Each number is 50 + 15 x the weight over its row's rms, rounded and kept within 0 to 99. Layers, rows and columns count from 0. The size before them is the row's rms in percent of the matrix's.

# o: layer 8 attention output (transposed), 64x64, rms 0.175, rows 20-40, columns 0-63
# v: layer 8 attention value, 64x64, rms 0.263, rows 21-40, columns 0-63
# q: layer 8 attention query, 64x64, rms 0.123, rows 32-63, columns 0-63
# k: layer 8 attention key, 64x64, rms 0.125, rows 32-63, columns 0-63
o20 095:36 51 68 56 53 46 55 77 63 33 49 35 20 33 59 31 55 59 41 55 33 46 75 56 42 57 21 70 26 62 83 47 44 63 51 36 33 53 51 74 52 40 30 48 05 58 67 39 68 57 57 56 39 48 41 53 36 71 31 42 48 37 40 51
v21 096:27 66 46 63 46 30 64 55 44 67 59 37 33 39 37 28 55 66 27 55 64 58 87 65 48 37 70 42 56 58 42 58 49 20 66 15 44 70 74 70 58 60 42 37 34 53 54 31 58 57 83 40 36 55 64 53 39 64 74 39 39 51 47 53
o21 099:52 48 47 35 42 26 53 66 54 34 46 46 46 40 42 49 12 41 56 41 50 82 42 37 59 59 45 43 77 45 83 47 54 36 82 58 53 62 35 36 53 59 71 58 40 55 81 41 39 27 40 65 70 32 55 66 53 67 12 40 57 51 40 63
v22 101:35 46 23 68 50 70 24 73 63 38 40 37 53 47 27 43 40 34 50 60 53 62 21 51 74 37 53 56 79 29 30 68 44 40 58 56 54 36 62 59 55 59 82 49 48 66 62 47 61 62 54 25 49 33 49 32 40 25 63 45 54 72 62 24
o22 094:78 80 70 54 61 50 74 37 67 71 60 69 40 22 55 24 76 28 49 51 56 49 36 49 70 45 54 71 35 68 69 25 75 45 60 47 53 49 66 35 57 60 33 42 44 60 30 47 52 45 28 59 35 62 41 62 60 67 44 27 57 37 62 56
v23 099:49 43 70 62 29 64 64 54 21 45 27 66 63 73 75 38 78 69 23 57 30 48 34 47 68 58 43 61 37 49 41 44 39 41 59 32 55 37 28 52 46 54 41 48 71 81 78 27 56 40 33 60 38 18 53 57 39 42 58 51 50 58 43 36
o23 090:36 66 58 34 77 46 66 81 63 30 46 54 51 66 47 61 59 45 64 39 38 78 40 71 31 19 50 41 61 32 57 67 69 47 45 62 43 62 50 44 57 35 64 28 63 51 43 00 52 56 46 52 35 69 52 44 32 55 53 37 25 61 51 59
v24 093:23 86 38 28 54 36 35 33 56 40 60 35 51 64 69 40 52 33 38 54 52 49 74 43 54 68 54 38 42 60 46 03 68 47 62 70 74 64 29 41 60 63 71 38 56 72 50 25 49 43 61 59 41 60 56 53 38 53 47 60 43 80 56 39
o24 096:43 26 47 42 33 41 28 60 65 45 59 44 52 50 45 76 64 29 56 26 43 56 67 41 39 68 40 62 62 72 59 39 45 30 55 36 46 87 35 50 22 59 58 59 83 65 73 37 43 55 52 34 59 69 50 29 83 55 55 42 50 34 60 29
v25 104:43 51 55 55 65 50 59 68 68 42 34 53 77 35 59 67 40 39 52 12 28 33 48 48 62 49 61 61 38 22 51 37 60 47 19 43 67 45 34 29 55 44 33 19 49 52 66 90 43 44 74 43 40 59 43 43 58 49 50 53 38 56 53 14
o25 096:70 42 37 63 54 29 54 42 27 48 44 41 31 41 39 49 71 78 50 66 48 59 34 43 35 48 42 35 69 64 46 69 55 55 50 60 29 28 55 48 68 80 42 19 57 74 45 56 33 95 55 43 37 65 26 61 63 52 64 65 70 47 59 53
v26 099:70 30 61 62 85 62 67 56 32 44 70 52 22 34 34 49 63 34 47 78 60 58 49 53 63 31 62 31 22 36 26 35 45 60 58 55 67 45 59 30 50 34 48 30 60 52 37 56 46 45 61 66 43 64 75 48 45 42 08 60 54 61 50 56
o26 089:48 54 47 41 45 36 45 48 50 75 39 28 76 66 76 81 50 81 64 49 40 39 62 42 77 52 36 64 28 61 60 67 66 32 49 33 39 43 56 57 34 60 67 57 46 31 59 45 35 38 70 82 52 47 35 50 41 52 61 66 70 65 79 39
v27 093:28 67 46 44 51 85 56 79 62 56 40 58 56 29 70 74 52 82 53 34 60 61 33 45 44 51 35 58 19 48 57 59 64 45 67 56 55 49 64 72 67 63 24 44 34 06 37 61 57 43 52 39 53 43 49 60 50 38 48 46 33 72 64 55
o27 090:66 49 43 38 49 69 43 16 37 27 50 43 40 60 40 37 38 64 70 47 52 70 71 50 40 47 55 31 77 56 27 44 44 77 74 61 48 48 56 37 62 51 32 52 37 43 55 53 71 30 53 52 45 99 54 68 59 62 64 57 69 19 48 50
v28 102:34 46 89 53 58 56 33 28 79 58 65 52 83 56 32 56 49 67 29 47 67 54 30 49 40 72 77 58 62 59 41 54 30 37 66 59 43 63 20 42 41 66 39 53 50 36 62 38 67 26 53 35 56 65 61 46 65 51 45 55 48 35 56 20
o28 100:20 32 23 47 45 50 48 55 59 36 53 77 39 50 51 58 69 30 47 58 61 32 43 55 39 51 44 39 80 63 65 60 51 68 45 24 36 26 58 34 50 39 58 42 40 18 45 58 56 46 30 41 54 53 43 76 76 78 28 76 31 50 36 55
v29 102:65 30 66 47 64 65 39 48 58 41 59 38 37 38 35 25 21 74 51 77 76 49 47 42 30 69 82 50 62 40 59 38 62 33 38 63 52 66 47 66 63 42 55 62 74 68 58 50 56 56 59 80 31 48 35 44 55 89 55 41 53 61 54 64
o29 109:40 38 47 48 67 26 48 55 51 67 57 67 66 44 60 74 32 30 41 62 44 42 62 46 71 51 42 38 46 47 50 69 57 53 47 42 65 52 02 55 47 29 60 57 53 53 58 61 50 43 18 39 81 62 17 74 46 29 41 42 66 51 59 18
v30 086:48 67 67 41 05 52 49 53 24 53 34 54 27 43 73 57 43 45 62 44 36 54 36 55 64 62 65 33 73 43 45 71 34 70 46 56 55 45 43 55 46 38 53 74 61 55 46 37 44 58 78 65 32 55 61 42 36 32 40 71 60 43 97 47
o30 094:41 31 54 60 68 43 41 70 30 61 64 40 20 54 49 49 52 42 69 26 63 60 53 65 67 39 41 65 52 30 24 42 73 63 55 42 49 68 62 66 54 79 51 76 22 39 43 45 49 40 26 35 42 48 61 25 43 73 76 63 47 54 78 45
v31 097:62 57 50 12 47 64 56 36 85 35 35 58 40 64 50 47 59 72 46 61 34 22 57 68 63 46 39 44 65 49 56 48 27 57 18 19 45 62 41 69 53 53 51 42 40 56 51 72 49 62 45 54 40 57 56 53 42 20 25 28 32 75 59 67
o31 088:67 49 58 57 70 55 52 68 52 77 47 50 68 41 46 62 51 56 46 55 75 33 46 47 70 86 27 19 66 60 33 69 27 64 46 57 33 61 68 38 52 53 54 49 60 92 51 29 77 43 73 38 58 46 43 44 22 58 50 47 59 52 64 54
q32 147:43 38 61 49 56 62 55 06 45 19 35 52 34 50 44 51 28 59 59 39 35 34 61 35 29 38 45 33 28 41 40 42 52 66 32 40 54 74 42 56 39 69 55 10 50 44 62 56 52 22 37 77 34 30 45 47 59 59 58 57 43 60 71 66
k32 079:60 45 48 62 33 34 40 43 52 70 40 52 77 66 39 50 69 53 49 28 58 59 77 47 34 69 57 24 37 24 31 56 00 30 40 47 50 36 67 41 59 60 61 52 37 56 62 68 53 44 63 69 32 31 30 49 68 24 51 51 43 46 38 49
q33 119:64 69 60 12 46 59 49 32 53 23 45 44 36 49 26 35 67 53 73 28 40 44 35 39 55 31 54 55 50 53 47 71 54 56 62 54 46 60 53 55 78 65 42 31 69 37 31 43 74 28 82 60 39 31 68 35 72 46 59 57 35 53 56 74
k33 064:18 52 50 23 53 49 71 45 43 56 52 57 40 56 69 46 49 82 46 84 59 39 39 65 38 76 48 49 46 78 38 65 43 69 44 43 35 74 47 38 69 63 60 44 75 73 44 51 33 77 51 57 57 67 29 57 24 30 54 44 59 57 42 66
q34 192:32 33 49 25 49 44 61 79 45 82 41 97 21 65 60 53 37 33 77 35 35 40 69 49 45 66 50 50 30 40 50 56 64 13 51 44 57 32 62 44 71 62 52 53 37 38 40 47 62 52 36 72 52 33 39 47 64 50 47 59 43 51 55 52
k34 091:68 53 32 64 53 65 43 38 38 39 68 52 71 58 68 42 40 60 42 56 77 38 41 57 48 56 67 62 38 39 33 36 50 75 59 72 42 59 52 44 53 24 32 27 29 24 46 47 57 76 45 67 53 48 41 03 29 45 55 42 53 48 54 18
q35 147:34 44 50 42 64 46 33 36 58 44 44 62 64 27 52 41 68 50 07 72 44 41 48 52 39 27 71 21 25 26 55 78 53 37 41 43 69 31 57 51 42 74 40 59 45 91 53 55 46 62 47 50 46 53 69 55 58 43 47 52 41 77 68 45
k35 096:18 58 42 48 45 54 62 18 64 55 38 76 30 43 29 48 57 61 57 60 31 47 63 82 50 82 23 55 39 22 60 62 52 50 39 75 49 32 49 60 76 36 58 40 76 43 49 46 48 43 70 56 59 58 41 40 54 43 70 74 45 70 43 48
q36 071:47 53 57 25 70 55 79 70 54 45 55 78 56 47 39 45 60 49 46 51 47 49 38 55 70 60 55 39 37 59 95 53 59 42 44 67 67 53 83 71 38 46 40 43 48 50 44 58 64 55 60 91 61 43 48 44 40 29 23 44 21 46 33 30
k36 071:55 68 58 67 44 58 55 43 38 64 56 52 17 39 61 69 48 49 50 36 38 56 58 52 31 33 82 71 62 43 35 49 48 66 71 65 47 33 36 65 64 59 41 42 46 49 52 24 41 46 21 22 27 27 74 55 38 82 64 52 37 53 22 48
q37 120:28 45 68 25 36 47 51 68 47 52 29 39 39 65 51 62 68 52 31 51 64 49 46 20 70 35 86 74 49 41 59 56 25 62 56 47 35 75 53 54 68 37 57 73 54 40 45 56 86 58 85 41 63 56 47 56 49 49 56 50 36 50 22 48
k37 077:76 41 44 41 37 64 55 44 52 66 57 41 57 37 38 33 14 53 23 33 58 45 39 61 24 57 56 48 44 38 21 30 61 49 35 44 48 38 56 25 34 54 52 21 43 73 46 17 51 45 68 61 52 58 63 62 74 30 68 30 32 39 57 59
q38 127:41 35 75 91 67 48 43 89 59 62 35 55 62 43 69 72 45 65 52 57 61 50 55 40 45 37 66 46 48 50 28 51 36 49 34 45 43 74 42 51 38 51 58 48 49 67 54 24 27 69 11 44 56 52 55 55 38 49 30 71 52 43 21 43
k38 082:56 41 50 51 16 56 92 26 42 38 59 73 51 56 56 59 41 33 51 50 77 64 36 43 53 34 59 67 49 42 64 61 42 45 79 54 55 59 44 38 40 46 14 64 30 65 58 35 62 50 73 63 56 56 63 54 84 32 46 53 68 30 62 52
q39 115:42 54 43 43 57 59 76 88 38 39 64 68 16 62 52 14 55 51 46 51 42 46 40 55 50 40 54 60 45 66 89 73 49 58 58 47 60 43 55 37 54 73 35 79 49 41 73 83 61 53 46 50 38 69 57 33 55 40 62 56 32 49 67 40
k39 071:76 51 66 66 62 34 38 42 77 94 70 44 67 38 42 70 64 49 35 43 72 26 47 46 47 42 48 75 56 22 44 65 55 54 39 38 40 23 29 70 28 57 46 44 50 57 49 37 33 70 42 56 58 31 48 38 50 36 45 39 35 71 59 55
q40 121:46 33 55 88 36 68 27 20 71 33 65 45 47 49 58 41 46 52 21 57 38 42 26 46 33 24 74 45 40 38 51 49 59 52 37 24 64 42 49 57 50 62 59 74 28 60 57 47 52 56 36 35 21 53 59 48 38 36 60 51 45 76 68 26
k40 081:25 46 44 00 58 52 54 68 52 44 48 60 45 39 40 59 40 60 52 64 49 52 77 46 65 53 27 43 31 60 25 73 44 46 60 52 55 58 44 21 27 53 64 74 69 58 51 70 42 58 70 36 38 36 51 40 21 81 52 48 44 55 57 57
q41 057:78 48 31 53 66 57 57 66 47 43 91 44 56 69 70 62 41 61 58 21 51 42 43 54 35 63 68 39 35 43 67 19 69 46 40 44 50 44 55 74 67 47 62 38 32 33 61 64 38 41 53 86 51 43 36 36 31 26 44 48 26 42 55 44
k41 054:60 73 44 55 32 64 35 33 71 45 36 52 34 45 42 44 41 57 52 65 21 57 51 61 37 27 45 83 36 71 62 48 64 38 67 45 44 17 54 13 44 55 51 53 27 67 32 51 18 57 56 45 48 37 61 41 49 49 49 80 76 54 59 57
q42 076:70 35 47 64 69 68 40 25 32 49 59 23 65 42 38 43 52 30 89 49 54 51 61 39 49 48 28 30 58 61 21 72 48 67 49 51 45 60 20 49 68 18 53 41 59 44 35 39 31 48 70 24 61 60 34 54 53 65 61 29 49 45 44 55
k42 081:71 41 50 27 34 55 53 60 59 36 58 70 50 65 42 48 55 33 47 33 55 56 42 78 67 43 74 14 70 74 40 44 53 63 51 41 48 91 56 70 46 55 43 47 59 44 56 51 67 37 13 53 26 54 49 43 58 54 53 61 64 37 24 23
q43 086:47 54 28 68 58 37 54 83 60 87 49 83 41 64 52 57 53 52 59 56 40 51 60 48 42 42 65 48 17 41 65 69 67 26 38 28 53 32 62 54 58 87 69 54 34 41 58 62 43 49 43 89 57 45 61 60 60 42 43 58 35 45 53 39
k43 032:81 62 38 45 38 61 56 60 38 40 56 39 77 52 77 50 41 40 55 73 66 26 38 50 34 42 76 64 79 39 44 63 70 51 58 59 35 48 35 41 15 61 51 50 38 53 15 43 14 46 50 45 58 47 48 51 47 35 69 52 29 28 58 47
q44 064:41 41 70 63 57 40 32 37 45 44 37 44 51 32 39 26 40 41 48 56 33 56 70 55 74 70 22 45 71 57 23 34 31 70 45 53 54 71 56 39 56 18 19 55 41 58 24 28 58 58 64 27 55 61 45 41 48 67 51 25 69 62 36 40
k44 045:73 42 45 58 59 62 34 41 58 50 45 13 63 41 32 40 63 69 45 32 46 52 35 24 58 68 33 31 50 60 43 47 48 69 38 42 40 40 75 43 53 33 24 51 57 69 50 43 94 50 45 42 23 43 44 53 35 86 35 58 41 61 39 59
q45 051:31 33 44 52 68 56 36 28 47 40 54 55 44 66 44 60 57 22 69 44 51 44 55 62 32 47 46 54 34 44 38 70 34 53 79 35 63 43 11 62 60 50 72 81 59 46 62 64 69 46 62 33 61 60 55 43 85 83 66 51 45 67 65 61
k45 070:53 61 06 41 25 54 69 44 34 47 50 33 32 51 33 67 64 69 62 45 46 50 34 56 41 44 95 66 57 50 65 58 30 61 55 18 74 24 50 67 52 61 52 55 52 46 47 35 39 47 40 41 53 69 45 46 60 43 37 51 63 29 28 33
q46 084:50 58 29 39 63 51 57 40 63 26 55 55 56 54 60 59 56 45 63 39 56 41 40 62 35 48 51 52 28 62 50 68 38 51 83 62 72 30 10 67 52 64 88 59 59 41 62 67 59 30 52 51 56 55 29 31 76 81 67 55 52 47 71 66
k46 067:74 56 56 56 57 64 45 44 56 52 56 31 84 39 55 48 54 60 66 55 47 36 31 35 49 77 38 12 58 50 24 77 72 49 48 55 27 43 62 28 37 48 42 58 48 73 32 50 69 58 38 41 43 51 42 54 31 77 46 66 12 56 52 61
q47 059:45 60 41 37 41 46 66 69 70 33 55 56 57 59 65 63 51 69 36 46 55 37 37 64 32 31 69 56 34 43 74 38 57 48 71 56 66 27 52 70 52 78 88 43 67 38 73 71 57 33 36 79 56 41 63 43 48 39 45 71 32 37 70 65
k47 064:70 60 12 41 20 53 87 53 40 52 62 46 46 48 52 58 53 57 58 53 51 40 39 57 32 33 99 75 55 46 69 50 39 53 49 20 65 36 52 55 46 65 69 55 37 51 47 33 28 40 40 38 57 56 45 42 51 30 38 52 48 23 46 35
q48 080:69 57 58 52 50 55 44 44 60 51 71 60 47 34 37 56 42 50 87 11 27 39 52 43 76 40 55 29 49 86 50 48 82 45 65 25 51 35 53 47 76 56 49 27 52 83 34 56 48 45 42 65 59 54 36 60 55 54 58 22 45 42 43 44
k48 113:79 53 63 39 45 41 55 47 29 70 45 68 85 52 54 70 54 64 27 56 56 39 45 44 48 71 47 42 45 64 00 53 55 62 46 44 47 74 81 37 31 48 63 47 54 56 45 42 57 83 57 59 53 58 36 39 44 38 74 51 22 47 51 41
q49 093:48 31 56 58 45 60 18 26 59 36 60 34 47 58 53 30 29 25 34 31 36 36 42 66 49 41 76 51 58 54 45 56 48 39 38 25 34 37 69 48 47 38 29 96 27 52 57 45 58 42 52 33 31 61 71 51 36 46 49 43 41 83 54 42
k49 098:86 39 67 58 38 66 47 25 58 39 45 44 64 58 47 31 48 46 69 49 22 66 43 50 51 24 58 46 76 47 72 35 73 54 77 36 47 35 63 35 46 45 29 44 18 54 44 47 73 50 53 54 37 53 49 70 66 62 56 88 54 59 33 48
q50 091:59 53 40 33 39 62 86 22 49 62 51 57 20 32 55 29 54 54 52 37 13 57 35 39 36 46 58 35 47 51 50 49 53 41 45 43 49 60 54 63 45 54 51 35 49 40 01 62 56 23 48 71 51 48 60 22 52 46 31 50 68 75 70 52
k50 126:69 48 33 43 38 57 36 35 58 28 20 51 59 63 53 22 58 49 41 33 52 61 51 69 53 69 38 22 55 66 56 37 33 43 42 48 54 71 75 60 50 50 68 39 49 35 38 46 51 13 58 77 36 54 42 45 86 38 52 51 66 18 54 35
q51 082:49 59 31 96 61 54 48 29 34 66 30 45 53 31 45 55 50 48 33 57 53 43 80 67 62 30 45 44 63 53 43 57 38 55 39 33 44 63 14 30 43 61 67 52 24 36 54 68 31 33 54 46 70 54 50 67 43 61 48 64 47 47 63 86
k51 106:52 72 34 74 56 50 35 26 33 63 14 18 38 52 46 55 39 71 51 65 27 46 71 46 40 57 39 76 50 43 35 38 47 45 51 70 49 26 48 41 59 35 59 33 40 57 37 57 76 27 50 54 45 35 38 25 28 58 55 47 23 35 60 60
q52 093:46 53 53 31 79 53 84 41 62 66 51 29 75 33 47 41 53 31 30 65 63 61 57 68 52 38 36 26 53 69 70 77 36 29 38 54 55 21 79 43 54 37 49 52 61 58 52 54 42 79 39 50 77 60 48 61 58 56 28 56 46 53 30 54
k52 112:25 68 57 52 51 35 67 48 41 52 41 42 65 55 61 68 60 32 67 50 48 46 52 40 64 59 30 30 35 63 76 55 48 00 39 30 62 37 44 53 32 51 80 76 32 66 41 55 48 67 82 41 51 59 46 65 65 62 39 61 61 54 67 55
q53 101:51 54 33 42 32 49 59 92 36 54 34 67 18 46 64 33 68 53 84 39 36 58 74 42 46 51 51 58 80 59 38 67 43 24 52 47 41 51 58 30 67 21 56 72 47 31 50 33 51 47 37 47 48 68 55 39 33 40 59 62 36 34 42 66
k53 109:65 44 34 21 56 48 59 61 64 45 56 43 52 42 40 42 35 49 69 49 28 53 68 62 41 72 36 24 55 48 32 73 45 32 68 64 50 54 38 11 46 50 67 56 71 62 44 83 64 41 52 27 31 45 52 57 17 67 49 62 27 42 63 70
q54 110:45 60 38 24 62 58 19 35 15 40 58 47 59 44 61 30 48 57 48 45 50 40 31 54 27 36 41 31 24 37 68 47 46 60 25 65 37 44 56 20 61 26 34 24 45 67 53 37 33 32 56 32 56 39 31 64 55 39 42 40 23 58 60 42
k54 119:62 49 53 78 48 54 51 31 40 53 66 34 72 71 61 16 53 60 56 55 59 49 53 31 49 67 35 67 40 42 84 63 47 59 46 62 46 56 49 33 58 48 67 27 53 46 57 41 28 62 64 33 46 95 41 48 51 20 43 46 39 69 81 51
q55 093:70 37 63 31 57 69 44 32 44 36 17 37 79 53 53 57 40 30 81 31 67 62 62 64 58 63 57 67 54 45 38 39 41 37 60 78 49 72 58 56 41 33 50 34 63 24 51 40 52 47 67 43 70 51 53 47 45 51 37 28 63 60 26 82
k55 106:40 42 72 27 70 58 52 39 27 56 46 49 57 48 62 60 59 46 59 32 43 54 57 48 63 55 78 59 55 27 39 44 27 66 62 61 51 71 51 38 64 47 68 71 51 65 43 45 36 29 64 31 19 41 56 51 80 37 35 00 40 52 41 62
q56 090:62 38 64 44 45 60 48 39 49 38 47 29 46 48 46 78 55 80 61 48 45 45 54 29 27 15 78 39 62 32 28 52 55 58 20 55 42 39 51 57 55 49 64 19 42 59 63 37 24 62 25 75 26 59 60 73 56 58 49 75 50 49 49 45
k56 123:46 30 53 38 36 71 19 49 59 74 76 46 37 31 45 45 71 60 46 39 39 49 68 43 67 38 39 53 64 36 28 49 67 29 35 47 40 42 63 78 64 55 79 47 45 67 40 48 22 58 22 39 45 44 70 31 59 64 46 62 29 25 48 49
q57 086:54 32 32 70 27 41 28 49 47 84 54 84 74 33 75 67 38 39 42 54 43 65 65 48 35 62 46 58 40 37 46 27 57 40 48 49 57 24 35 46 55 19 63 71 53 55 47 57 66 54 36 49 36 54 39 43 75 59 44 27 69 58 64 32
k57 117:70 49 42 78 36 55 56 33 62 68 50 68 50 38 36 48 73 21 41 39 62 49 50 62 20 82 55 41 40 33 45 65 39 52 53 32 24 10 25 42 49 38 32 32 38 44 43 44 55 74 56 55 50 37 54 48 63 43 44 23 44 63 60 35
q58 094:45 26 77 67 67 90 69 54 46 37 46 63 36 31 63 32 59 48 58 61 43 43 45 48 43 58 60 50 66 40 68 24 42 67 26 25 78 66 55 56 33 60 47 64 32 55 43 55 49 68 28 43 50 67 10 53 34 57 64 43 49 47 47 42
k58 118:37 55 60 53 38 59 63 54 30 45 52 62 60 60 74 73 60 42 79 94 46 58 60 61 72 60 50 48 45 61 52 33 38 38 56 36 32 79 50 54 94 50 43 40 37 44 44 64 68 65 20 41 51 70 48 23 55 60 39 44 56 49 50 34
q59 085:50 77 59 49 41 46 31 19 54 41 50 66 60 34 52 58 46 59 44 69 49 35 37 56 73 41 66 87 61 44 53 50 46 46 41 35 54 67 51 51 30 62 58 22 64 64 59 36 95 41 72 25 45 52 27 77 40 43 43 39 35 41 45 37
k59 117:47 59 44 34 38 66 55 25 73 39 37 82 05 47 31 60 36 66 47 69 25 50 50 69 36 49 36 56 49 60 59 57 86 48 57 60 67 43 51 17 53 32 59 52 61 54 48 44 46 63 63 27 55 72 57 46 57 44 51 51 78 28 46 49
q60 083:35 36 50 91 60 60 31 79 54 25 45 63 58 25 62 33 61 51 39 55 57 57 51 34 38 30 67 29 35 68 53 69 40 61 64 50 55 48 39 56 38 40 66 46 77 63 41 41 60 54 52 30 38 48 57 26 56 50 16 53 64 63 23 32
k60 112:75 69 65 50 78 49 15 67 41 49 48 48 42 46 60 36 65 45 47 33 47 59 55 34 49 47 58 48 43 71 59 43 54 82 53 36 43 63 56 51 34 34 68 45 58 21 42 60 41 49 35 30 20 41 53 43 15 84 50 33 64 64 68 34
q61 089:22 50 50 49 22 59 56 77 36 90 37 60 30 76 68 56 29 42 44 53 20 27 43 52 48 55 57 45 53 35 49 41 49 37 66 30 54 60 69 50 55 43 57 44 50 34 59 45 53 50 46 57 80 45 33 56 60 66 20 66 18 51 30 40
k61 115:17 79 51 53 64 49 49 33 58 59 35 71 59 44 36 50 66 70 67 45 36 55 50 64 65 66 63 40 33 23 45 68 55 65 34 49 43 48 72 59 68 47 87 61 56 38 47 50 31 31 62 72 54 43 41 53 35 49 53 70 34 78 18 41
q62 104:29 68 51 65 49 64 73 45 48 46 29 37 51 48 41 54 26 66 40 47 44 55 63 46 48 45 29 52 55 67 44 63 58 28 67 40 30 64 72 13 48 73 61 47 59 60 90 48 40 51 23 67 31 46 31 54 78 66 43 44 61 58 76 57
k62 101:21 51 45 58 51 54 47 41 42 36 37 68 55 53 42 51 22 50 56 48 50 61 23 28 67 47 63 46 58 52 55 64 62 60 42 41 55 50 54 13 40 44 24 72 28 51 45 44 47 48 36 57 68 52 72 31 73 86 15 43 23 29 59 56
q63 085:35 57 63 62 42 61 49 51 45 60 52 57 50 47 35 42 57 25 49 75 43 66 21 73 43 39 52 52 36 54 34 53 81 32 42 24 66 30 57 39 68 87 76 52 77 26 52 29 40 57 45 37 61 30 78 54 48 28 57 53 42 46 64 59
k63 105:57 76 78 55 61 63 56 73 74 56 35 48 39 38 44 74 60 42 52 71 33 44 46 63 35 45 61 48 29 46 58 43 62 25 40 61 55 48 51 62 52 75 58 64 63 62 33 22 45 34 27 35 51 64 64 89 68 50 66 41 26 51 63 69
v32 096:27 65 48 52 35 40 51 76 57 44 76 53 91 43 25 42 47 61 23 48 47 46 45 62 61 33 68 32 57 62 42 60 44 60 66 49 30 65 33 63 64 35 48 17 44 48 49 36 76 20 51 42 37 59 59 57 55 52 43 37 48 74 79 57
o32 093:76 33 67 50 46 50 52 51 82 55 47 42 57 25 46 69 60 45 52 63 52 55 37 52 27 45 57 42 75 58 66 31 46 33 59 44 59 37 82 63 58 57 80 33 33 44 56 23 38 26 23 63 49 45 53 68 45 84 47 45 36 34 59 29
v33 112:49 41 29 48 74 20 38 22 17 44 61 50 55 28 54 25 57 59 73 39 26 42 45 84 70 36 76 64 17 59 45 51 75 41 30 46 61 52 28 58 47 59 53 40 44 42 46 60 61 71 35 63 57 47 62 53 62 49 57 49 58 49 49 63
o33 114:66 46 45 72 59 68 25 58 65 35 62 37 56 46 24 39 54 57 62 47 71 41 40 32 30 54 28 77 28 40 71 54 59 58 42 55 41 37 31 33 53 54 58 43 90 54 45 28 32 61 62 56 74 25 24 62 44 40 67 41 65 49 36 38
v34 094:42 70 23 39 61 54 15 49 53 40 70 53 56 62 34 38 38 47 67 41 56 58 49 26 57 63 43 50 43 42 36 58 65 24 53 46 82 50 46 47 76 68 55 46 50 38 43 22 69 49 59 63 82 51 83 36 33 30 52 47 54 72 25 46
o34 097:47 63 43 35 27 53 35 26 53 46 64 47 64 17 65 31 72 17 62 50 60 57 55 36 53 51 52 48 57 59 74 51 77 43 45 58 49 41 49 54 54 59 41 65 88 28 61 41 61 34 54 42 67 50 61 36 72 49 49 47 88 17 52 56
v35 094:55 49 53 58 98 70 64 45 51 48 43 42 31 29 41 71 35 70 28 52 29 42 48 54 67 44 55 37 62 56 62 70 24 27 64 57 54 67 47 53 37 65 51 29 22 47 34 44 48 62 64 52 53 57 60 14 60 56 70 68 47 72 60 44
o35 094:65 37 18 56 31 27 43 44 57 70 34 44 52 55 52 47 52 67 46 54 58 47 42 56 67 59 28 42 36 43 65 40 73 58 51 72 48 60 43 74 68 38 68 66 56 54 38 50 58 25 52 83 33 60 23 56 38 83 25 65 66 43 50 79
v36 095:49 57 40 12 50 69 58 47 33 50 26 72 53 48 31 60 52 49 40 73 43 38 53 20 52 50 35 41 37 63 78 70 40 63 45 36 18 42 41 82 60 46 37 58 13 29 53 61 36 44 40 58 57 55 76 53 41 50 40 46 49 57 43 73
o36 101:55 28 49 45 40 46 51 53 63 34 39 49 66 69 51 28 42 72 72 33 63 40 61 57 68 49 74 18 51 43 26 74 23 54 49 57 67 38 78 54 77 36 70 62 46 59 51 30 70 28 61 41 54 30 50 47 50 42 49 38 56 23 65 72
v37 099:34 67 52 47 37 38 53 73 41 63 51 58 37 48 44 33 68 52 58 22 49 41 34 35 39 65 31 56 48 89 70 39 56 68 55 82 41 39 47 32 54 47 65 35 41 92 38 35 54 22 56 87 63 52 48 47 65 62 54 59 54 49 46 65
o37 100:48 28 54 52 47 36 50 40 80 22 62 44 57 53 45 45 50 50 46 68 60 63 38 56 26 29 41 50 23 56 42 34 25 31 62 47 71 51 46 74 20 56 60 86 60 34 53 35 45 49 36 19 22 66 39 23 58 32 56 44 45 58 48 51
v38 102:36 69 55 48 38 80 50 49 33 22 45 56 31 21 69 28 76 56 41 34 58 40 48 48 51 59 57 34 33 38 52 32 63 43 29 53 27 29 61 44 31 47 25 30 65 41 55 46 56 79 87 51 43 39 46 48 43 52 45 77 39 37 59 59
o38 112:43 26 55 39 52 42 78 60 47 47 55 31 52 68 37 56 25 73 70 59 65 65 64 51 49 48 41 72 81 50 46 61 62 75 49 79 39 66 45 69 55 82 65 58 67 46 51 66 31 51 31 59 72 84 37 37 53 44 66 45 61 48 43 65
v39 104:39 36 52 27 57 34 74 55 90 55 35 20 73 66 33 50 85 71 65 68 62 39 62 62 43 59 60 57 40 71 46 43 54 49 73 49 58 22 62 44 42 45 50 30 67 39 60 23 50 56 55 37 45 33 59 35 58 48 41 47 36 69 65 50
o39 103:31 85 68 56 53 65 49 55 77 33 59 45 64 42 41 46 42 66 48 43 51 47 66 41 27 72 65 48 57 55 57 46 42 54 41 20 21 70 43 74 40 57 47 44 42 53 73 32 59 45 31 79 50 67 33 76 44 60 27 68 54 45 61 80
v40 099:44 28 26 55 46 41 72 41 61 54 23 52 82 39 52 63 31 60 62 50 40 63 41 25 58 46 43 55 59 29 45 45 70 78 42 63 30 60 36 72 38 90 70 40 80 41 61 31 57 45 51 35 45 43 49 49 46 71 53 63 69 52 62 33
o40 104:20 26 58 54 46 42 43 29 58 31 48 78 30 45 25 22 57 41 66 50 45 41 54 66 41 53 47 81 71 50 77 60 52 39 30 58 59 38 52 66 53 31 31 53 33 86 37 54 51 50 24 57 31 60 59 68 55 40 65 39 49 51 73 46